config = dict(
    n_kv_head=3,
    norm_place='pre',
    norm_eps=1e-05,
    bias='all',
    init='normal',
    init_std_qkv=0.0679,
    lr=0.00794,
    schedule='wsd',
    decay_fraction=1.0,
    decay_shape='linear',
    train_tokens=357500000,
)
Each number is 128 + 24 x the weight over the matrix's rms, rounded and kept within 0 to 255. Layers, rows and columns count from 0. Numbers have three digits each.

# layer 5 attention key, 96x96, rms 0.0669, rows 0-95, columns 0-95
166110099125094158078124106131115109114104081135145133133136148083173134123101188128141178082154147095119170086103155118129088131167118113092131107125113118130130150145143130126163081135147120155134096121118151136127161173129148158137171157091108077167143145111142150092137094129100102128
112142086111137128132104132135153157122161116144084132136145134135105168110131090143076133128110082134131101099122091133112152147150159167114085147133180133138134137106121151150140146118133128104103135100157142144136113127163117101090142115123116161128150093139153132145138150155129123124
138115133121117129098144114133073111119070136083157146124099137100150177082137113137135134116159116121140098160184158131112130122074107159136128073124152170107126147118130123151121142124119142117151121131067123121139139128113085119140114143127086126106150145132078151149133115129111137074
156100093115121112084110093141089143112090110153095139125123137104151104120155182127120135088141137054140144133140162110139133125183131136121133134141145086151166134127152137121149108155118137160150116170123140109128116181151131121115120141156147109105106112130086127108116151122153110168
142162120113117123093142147139139088131101142116127128137100089089126142137195150103121127081117141124194108134141160152095122133088130127113131111115101155114120124119141137100120107143086100135159104163108159136160115137121123159151094137125129148152126179145092149100151159131074136127
138127110103148110142121148159100098131133125127119119112164134133180116105125091106143153097097149138109115135160129089163136146119113166117133126152114120143099151123116156139095124123124133129126103136147108122121125140114099138123129153184103104115121109118124148115097111122145146144
128129119164178116161132171114143126163138105163092144150092110171113134137123120156101078128109109137142156100095088131104108076149161108130121112142132089115152118088135148105121096123090106086120131112150106142071102155139159100086146113102145168119133146153158151135091102111125130142
140146121175130171101111149111129113137115118101169115162106123115108137115106138113151103110137133111127114122126110154133133137118104127124120116151085164084078085102133122148120141127116149093170106121137153133119131113153127130113122126120121151110166121123101141110137130134117126131
153127150102099098108102142110143175062184134122121117135133184155138174122126119159085138128179111123086167091085120115147139145166122142132132114140163152161143121090099104144111145081113158093134106138108150102115124121109118128151120080111131137113132110118126124100110084171158129105
164119158104138125166181168083112104164101132130166114121112097116137160093133115110193139124193182141169087150172136140098114132085117143146133132136072141132130100137140112113165143080113106162112112099098082150117119151114097152096124153136114134105110169100147136106169148120146162118
118120101143151090099143141145127135158141128170107115164127155135107145172124146143094139116093126095138105149141076126169107095118170124115133099113118116154151171139131128109126108151142092145102116145131119140133160130120123109113134113129134139152144138106112138176115149142126143149
130133184125148077150139124151150134158145112147210126135127121099090147077111099159125120078169109150151112133107112152121182084108071168124107100100139148134106119102139116140117174073112131131158084128079165139116139129160101191144144116117104144140108140119098139117161125168084138110
114110123120158129157090108099100111134164131129140147097146134123129136106138114099121115131103136147170125139140130144152126118116122144118107135124125129136114127162121168116148133101136142136135116147113099137152097112106091152127101130147124132104115099140145139192123135107113108123
161148094172130151137127119134179179142159104085103091149114180165126162168116129130081098173106142182111166125125140117084119097119131076143121163108119155125079101092082134093128113140138162105115145147140088108113129141080187122091138146144143135177157126141116132100124124133058124110
124156102101159141141142081087120113148172144160142118158105125130141109085102096117121102087051124114172116157108117122135119110093154102164101152166154114122134080116096157132144111142116057119132172095176153110118145121140165105156155104139139144149112125115160161159144111124148157169
129145143128115117124120139098112119144115178141163092102130104123154078086133096132133122150161150146134128139142149144123153107118124145107111134093126124093123106145143104141140097097129112090143106097084091117165142135118080155154122154156085128125111132126129123130156124137152148125
104112137155122125141094124124107087177084133176117126135155107096119079126159137099137117117144138115137108127138145083082108161053154139125136130151107150101127126152138127141147139152141105149125108121144157148135166124155119146131131119117144096122135133154118154124142103145130125119
129125114105151100132126122141087139076111172142148128131147131100168102159141152131143107120134150093134163154121130099161089138119175114098096112095147107118153176126128113134138106148141116122083129152112148131126108161163146124103123136152128124111146171109108139134133164107118102143
148105105142109156130126107148164118092101090172135135105130138153159119155116114123150118120119134081119141105103092079122117123149160109128123113176181092138129164111147110144094084170123168152144094127148140110113139154153147097133169103144178160127162147129107100129101129147158120135
114137148131108156098137096134131180104147091121132153128101143156088119134135109125107144087101129133164161137101125106116124141174152136111116128134164152096131101122154102170119140097092136106121102111152149120102145136118157158115144103077142152113100110148141125109090114171104134161
175110084135143098117130103182129144093135086102126139132099164142157105134122147103113116124121155106121136120136104130135107140116132130102135138154107131160170141127105114133129119131088162151142145170116144135107102137149110124118132113176107141123159142090122119134107150120123112095
096111101102160115124125135113129114146167126142112103146142127137148099150150125136108121137094124119180117160102127140136109115102114106139136145095134101139112126093131137119162136172139115143123151104171097130136126125134146095126114140119144147161112096142138092124124150113157109130
102129104113106126106135113104084130114093150151176092089138089118128116123132137117117108100107122147150102154120120112168133106182167102145137135115107146108125124114116163111147077142128120142089131145145101170173151132155150124136144129115138137119094143145158111128128114109140148125
124138172106117127151175107118106127132138114132144122107164147138105109108108111131151125127150112140142110134128123127120188147134108133122125131123179148159152129114109142150124147130123112094096117134123127139133110112114120164142103122107120117137109125129114102123118133131136127093
119127130116177123143108142103096080113125157126079129128147093164147110112169106119135107113143129161139096147186140182104112102079163170135086138107136143146160101143111142120146142129113114116142140136121150132140147159092122130128147142121134145087119141142130108169117085071116140178
114147095144131106148103128095109170105083132149107163116133102113125115101144144145118146112182137141107144150132120138148145128139133120127134099123124123125140130137139100144123105115116108138074092127111158152137122122135135137159107097129140088145140143153121121124099121112149125123
098171155157126118169128089123115148150149165152091115128158122149112147117127094139108123109097106109142119119134113142117142132100148121135169133093146151139111113131113116131144099127144122127065136106138146134133133124139145119168121082084131147156110090142148097134120137109122115110
108138125124134131179114140105128109174119168106143134116134127136090124129127085126147157117107136145138075173130141171135118113135115129146125137115118103123098103131129177126150145135162080120122117128152109100160119145134137142133135168101138115132126114142144112146144143144085118137
078141117108122116133150123104117130143130164155150123120181118117100130084143112125135133104129094133139136157110149131142144132154125142114144125111150164114125105152072168145147146074158105151101120122136109124136152118159087086138128128149118116089113098122138137129132122110148166115
116109132162169096107124145132145110133136142137131130112119116142103133114104132151117140123143104131158113119136136184127136143092116149105134118129089122137101134114126159148112178087105122109120152117091131172137115160130113143156164115108116098107101145138084169118136108157118144123
115100145122136128170150128153115137112097148143146122114117107153121097125169163154108173115112112118124118111108097107121149131100156102101131085103150144183125155129140103128142108130154126142116123150122098153126110122109121133138120125131102149108184122114096133133132134139153132147
157127144096106104088123157131099155079126130126096161120133121111122120153136171160122121111120148116116148115164156155153152149120120139131072102115140138138128140161126125127131125146082133134114131141096118101139137154148098165135114143149108157136116134146083115135098110144098101141
115131134130109160099153145169112100106105138139139144130158142110141137130128155171112098077113155144105144111209120149106160152115109131124096089149125140148092094133128125180128147103070139140105117104068128150124133095089061182195128157137112140122120125158072155125173090147155101098
114171113103125125108106157155147095134153124145118143105117135145113155118146080141141127168106118132179138119082158168112113165054126133122073134125150139134109099117112141146121129138148093113163141065218116122117139076128137106119180097126120152130136116146158104133125132151163130131
175109127130113150106043145152104177121111085172123176150170129155168130121112140124145131125091170058078113114130128085162128133153141115108148089113137123124151113162123089112103111128118108184101124119131152118130137146143126120139099146210165167104086160120118116134138110107119064139
170098113142145158101142104129091121127125124156075138158139128130125145096122165103095165117117120083101128107125090061135140085126176130157164140196129113133158189162155128095117049146107120145107105127183142145108149122133161149108141083090163116122160118146101152121136098105147146178
139117086126143163125060112139162139132143103146108100111152143135163100163115122162093114111080165111123112195104122122135110124115167087159119123136124094132125144109103131163153106161125122178086139133184145146101103086149143127102113146114159117133161144129127152147129133152167107111
098150156145141147164083132121112127166174130087160128155139118142116144088128067129166117129110108172098089147161136150072165066096102172126152109123063141142116112160167158130133167081170142196133122126143114123096132139135122107134127120148110160111084099060137135133160131089114132113
153119097141096170124115158153129178108118122129128113166112119117137141115111120184127148138173135110087145078126128136108113120111114110118106132132105130119118091139155124168094134151100127116103109112107148146142128139131155145104137134145114146106143176124098112170159070180132104090
128162130142103130119116071109081085101153145134139130092129109161086099104139104106165099121130119151143137096146140126164090122171141133164069083174114151161126162151138095114117142140131130124151154098092120156128089144162109162211166166074129163109145147105119190150118119158131093114
143106164140136111113110100124156130086123076122167105069143109120135154152097131159121142132176148134132187133086134121104119146124117151102106094130154150123159139099142140137123115126090113128101106137115129127115101130093130134155150122142134118162132157118103114100126144176140111111
158101133117167126129178174136119101129131098143106103102100106141144153100112139098149132121157156087095123158108146133128162118090131142148156115126127133150087118138114129113131151109145111092095151132134116125108118088129102121130116186106100189136126083115120141152116101097136134152
114088133131129119143092110107146132074155143147111148091121111090142159145120149125098148160170142124127135146100143157131117140122125099147093096164109134099137126114119100145140130119147123150135119105132140122100137134136112136144138086107117106116132160134152157154137110130142181145
142119128111126098124146115123126124139134155143095147142127134135113155114128115139176133101138112085139087108144094123156109147163117155107123129152186107166188128142144117174099083069139082160086127118155163103094103136156131132118151113152107124099145117112149123111088150120167109113
092149090140132109166117114080097112119148149149149178113126100130124115165133103119111112154068088110129148099157133128112131137117178093128103135123171085095130121119126168077136087142133077152124171094114094123151116134133146078143151097166184147172098137121127124186078167117114095111
139119143144110115127136102160129155144120134117118132099143098137189081137124119106120093127166112102111129132122175154101136145133139124111122113128114086135142170087132110125105179122154167155151109145122136153114118111127105119154138118138126137107099113096166102122139101152161117148
154113098142131119139095136174168174096152102176100171143115143116107136155126165129116128119111081112098185073147133075131091164153111116132160177160088129166100155122114113161125123129105128151146128155143127145084149134142119049137159117107136103108176126112118128120084135111160076123
122154109168109140171122129164136091135114134204064104163101120165076112161117124092119145131083079158141118132154116113121125113170162127126144125110137117112122134135151145145165115153089094091102136114113114146137164104135122101127170104141125146126181146154153138152148104097136138119
132146161136148136131145151102145141133135125119099111127174143099130128062155134160155124143186103137087166116130142151133213156150119168080111162110127174116092135118116155137132160145121116168098128105117138136168103136130079133120129102112110076085085129131095112123116143148140112064
089126088136166169139147121100101116121118114185085149162139116127172076108140135154126108151087125046155136107097119137104117146134187126095104110156157102124166127132095140149133119182134116176084146138171147102139130142147112119169116089102177155102123113120164113175107101116164122148
122145095135114114102121112129117144126127162112116151146120118107133120093118140129159093121141093125123132166171112152109123133122144137198132170106115137143130101125088098131187087146077135140171127132118164145133154168149112118117143119112108075110158133119067126145168127124138148114
145127116127111143136141115159147150079114169175102118106150185139108152155122164104118095118131152102138183121093108107150116119128126078098156105172117157161100117122145038109148117190142152155129114154113095129079116134142157094149174146165119155138104105123125134135130147112155111123
121096140129116097159125120151145138106141100113085126131126097083109098079136150104129151159143133078129123136138121130135129173140039169146138084151114148168133126170155095206140113128141121140135138169104123107123127151122078158122124088141120101153177110134144178105108110156125150119
144104126155111108094127133139107114093096074132143163108092158154133124134111137105125160133171123100120144103106159105125160132102156176105130071146173085094146172111130113110110173088114202148209107123088158113109149118150092128133161102143106127101166144084110142130092131153111107093
072099104195162151112160117115152099139153166068117087110129128120169149098142130158135049155113156144150147156125110139157105118099145106159142172153142083158155136157119125122098097132134146157093163097138133139114134072114127128148106126105114163126197151119129171123148159125103132101
135126198136110122153103142103085135097173149147154162132144126140093131096121073117123171178107097154160117133119184099107111160094120133179156128123077111094106154120114163138124113090105123124143136123106093094118145145135117150139073117172141134136149113128137170093193116151133131089
137139148147156083124113112127133140144129141162114131117123073145130105163077087068132109112139168140183102159154131149142160129098130120131151164167117142140139078142104142136140161077103102102124144105113125175117142130125110141147152128153154077124097124154123124148137135123158167107
116110164114114130150164119115145164173148131141090129166087152177198118123104164144121134121082152129127121099090134104140109129185129139127129108085145130113147119063098124145115153128136139115111109107106128174101077070099158113110110149138150104138155086104170105097138099149166139116
123173152123098116098160190133135099133114149113124136096089119105144158122083152139113117160123128107121128099145150147139155147095108101123148111113126109117157128166119125104106144154149138098118164174110094149120109133131101161136094091130092135160141125138084112165080134134122155099
143104100141094094113078122159159144098123094124116127153081139134175088137145150131162127142134155099103212115135108130137079137145160153130128111117163097126131165145156096105090119160135160130106150134105123092107106179168147149049140150135103145132173161171101139094074123108106147120
155114093122119106143119087131102104164116164107157157157103206106194124084126122115164159136148153088130158137136155119111078154131142121102140143095157157135114144104103099091140142129096128147148095120082122115122112077163086127106139137122139085109162147100119134131168154112111153120
118137163133130079077134117155110103137143106156051108124143110163147096131144122099166107107125160114065148137141140084154117106134151125157105103103126104152118141115156208131107115191127128113110166097163144119085085173139138081098156105162124095121139119128121121141130145098186101142
113105109130112118144087096118131163165133114158084099099137139115124073082119117125116123110137127153118197145129142097120112134108162139163133088102095168082087140104123141131131125132141092154123148133158087103139138157122134125141125158149126147098149119170146148139154121114115127129
170136106161111129077126131203101160061106075104098171145076162109158123208118163144130133144125131103106157094126143091121143148181137085086114101140092115163152189118167138169113072123127171128157110165130148120106138153133148116145096101176174127154180114086083133093126158157135100109
162133107126095101095158126174130135109160136104135103144102162102132135108143109128110117098125131149097117166102138142155135119117106125130153156138114146134132119125110130126169128134112169123172118127165100161117110096114126134125119138124123106102165106122105144132163104142111121147
095164142155130131128190135135098117161132143128193141127116096137124116115122094162134141162112079151142110145143171176109130112071090126128095144149092147095100087152125144119109172107137141107152124144128117117136102100109119145094120148099123092136123119136174132177139130148129160131
133134154119086075125117123144128167090122130093178135140105138107117100180143116106122163140145137138083125124125134143161159122113119133125121119123147148161137111097137087064136120119102118100143113141132120160124104158137106139129117179105128088145119149109057121137161124121132120133
102118186096153120119121152091081136146133123097180140097149111103071154113133141123156111103195128133112090179132122154117161148112102174139116121130142099125151106105161152117138133112129112128138117102139132139115128137135100135150124134111134143107078141096111169090174143117125126139
122131109140159123153154098109126117141135138112131131156149100125108122144143146121117130137157136082123097167163136118130145149134128146091127147156100111139094146152121103096159110104133100122111110137147153115114143129155125134114113122160118128129126126118114146162134144134103105158
164107131107124175126106138129110099128115130152127100136084113128104122127078139128120165106119102173158157147154157130145127101104121108129148133100099149131110109131127168111134122133120110117157167141156186131123152109165150122121128089125134107118117145147121136123142111100080151133
133105164124106112092132106161087066131111105109165130126105111119147153128146161132141128101125158104152121153128131126149117149137128151127121132141124131141129108143130142147081105104106150100174134133114141123133144110111118155148144120124131111121128114115115104128127131164148128134
137108121162097136094163101140116142054101093114167141132114149100124117143148172162116159112147127085071190111124116078138127131149108130103111096147145186135143174123159069106130123163145145127115086161112134091125104137138120163109140147132146115134177132118113143091116099153125096112
138137066133154159127159125152135104127117117138166112133099112088126124107148161128152113135110121108141118111154117155181121121109129153108102152126130176137128076147136112121115099159161097155135149099135132151109104132121109095139095142154160163145154146101106144139130141100125138121
113123119175126100138132120083116149114160146161126158144146084150153114083137117114115124138151134086185141115123171150131137123113163164161125103134158121176168130124095130117145181109157073152133137127110108131107108135134096100138103077126099128131125114115164122136106121129133154121
146093154119114094122153134111141108165135128108149103155091124136113137160127095111155109115159156177150128098161109129129112116088160107128139123130126131136122123136117140068160120140139091112100135112133090126137146129129142130093121174147178133133128108126157140104141165128118165102
134116109129133119139114097080130127135108095116163108133153124131122072163162097121166104084092115105105137136114134086175069082161115079149124171145164151129109099127139138085212107135147123115151139143164146153118111129163108089133144114129174127161106112097163121159134131127177132144
143148181081092175168087117158155140126129114115127139132104109104109118112144095173120148137151104175154158062118182113122110152164106136142160114125116131107120091112126106125137129141146145133127132116114121106160136121124122159142079133121131127150123127117126107125134093145121144139
153129146120092129176079108158164139103145102109118134113124099115169150105091147123166153137160117183132150096153123126104160158133136143168141124100139156143109113157128133140107165096105136167145130138074154109153102090147094159132102104169090146088126134116101128093101164100121129083
142144130124157119156133178148142105140111103131146107147128112139098138121141127093123121121125125117107116142115103095107139119130139106131117117157145142145110102175128161115134146123137146120096138116176100108134121139114099117137151113141143142123135096135140159164140083134124103140
080168106080150169123098106104112091160141169145128129129165081125095146061108090100163130105121113155179052159137092130123153136109113123156126105136122111146141112118125143168103120131127126147112122076115162102163162130185142150143149144103119194105120143110135139122157131104128170143
134125095139102146107148179126165104122143119110133142145126137147145072105133142138145143168101131133107117079106157075104102106104082137136132127113129132113064144142117139149122143136166144119175150123140129117105110137120150100080110111144105106147166133155169117120141109187139127099
179112056108115142068113139161084116123116093117102140162078125127121162118096148111159123112169102107130108096171134139144111146116124124101138106177100109155143100179129087173108067153097134157114138157116166103178179145171084129124144105117141085120171176102098180148138119114109126114
156147096121158139090120132146073101162085103103133135125125123101154145171141160133125136103110131143141137124136144097154081114104114133113099113141128115132104135145116125102139130167111169123169143121085149131117129146131123124144125138125120113120146154105100202119131123115136143149
147131122122134138106102126161123166087162123176100153121133138137171134129096182099122120116114112110129157090121106086162130099154148107121121147177142060174176184096135151108070116166127147146103096157144166104099105116120171123100096139141121158133118130119108123110112162122137125189
091140071108139148165139114099116104123133104146067126098134131120104179119123160091111149132120111142144111167127098152120149115104129139157114128156092137117130141147107114144115151147161090173128130144123127131140163112133114117147147114110125147109153115119139137132107129131128156138
135134132110104116139111118087134134135144129159144164100118147129148117138140127202127122151119170133103182118104159120115138156150145135135128150088197106099099114119095148115102082163096107127130161089134128091149114142127143113124127131134170109121102107135137127141098144109150116113
112117097156117134148130091166125130096096096159096160131142115123139117163140161120116120138124102074109141101105126104109114137157174077138119102145122098110156146131170126100133103188139156131158126130145124129080113176172170091087144127136155160104161142121123091122096123125149124152
130125120102105121114117117145139128141128159124140126136089123142143075199125112155111136164091161099114137165093115135113115130103181108165138092136124101104127158094144099128112091157155133147118166118176135143140133120137146116137132098098158144156137144158150133165104168119110110139
102169100187174132137122123146134107148172130106143131141125111129129086118142111110126117110072100138123112131163122118109152077120165140100108125158114109145150124137146136108201083095134127163150092120150114137160134138114134088131177111112117117125122150094121134134135093128136111108
197114153109111094114116097154141119115143132130148102106123128115117139140113128102166131082189131143095135134147171160131149131116077115108086110162089138119122123106141111120126148095132153151154108074075154139119138149130115138153173156099119129105098169151111130117134113151099112104
150157120092149124096158141136137086141097122114157119116129173108128132106125119120118167140181144114118129134100123138122144159138132157070120107154115156117137141101141099138142140116131129127142121156130145151146142140143086154136134123124113114133100085078115156125130149169083162147
126129148108128125114135102153131112121142136156131138109098122113148127100134143100114128106147136166156162124097165115116110156150125119144131148126123128121167113131117099139130116116114129136161128136128111130112129117123121110143137124133157115106090133137139161118139120110137099136
151135118135142126121127138149136124144104109134088099116170106140138132145092147113129113119100136126132142139155089126176131121115085132114112132130129059161125126138142105156115112140095135169092118124140126149105124155174131113136138138129091121157158120122100160148143101142124116142
101145148108131138145125137129098081137168170126124103126129101135131136107122121127137098118108098185138142125149139152146130100115137148180127162130142158131120084125116135080139142195125065088095168137138105138197120121129117148120115161103099116120096130162121120160124114078122129153
126115133137139133115141164127110126127110145114164155115124134125115134097105118154140113132150127117125156115160118135133155108125124163168158075132133129134112161149135124139137151105112165121151107150089130160132145162134083138146130108124088152129129139120088137128098124128150142086
111146125169165170074144171149158134090100104100149096148116096124098098141133134173117095111184127163113146145133128108113135119126141133116124117138173128127130114121113116088170140106109151132145112165113130145144118127113152112114170089114132114153105138143156087162077122127112113120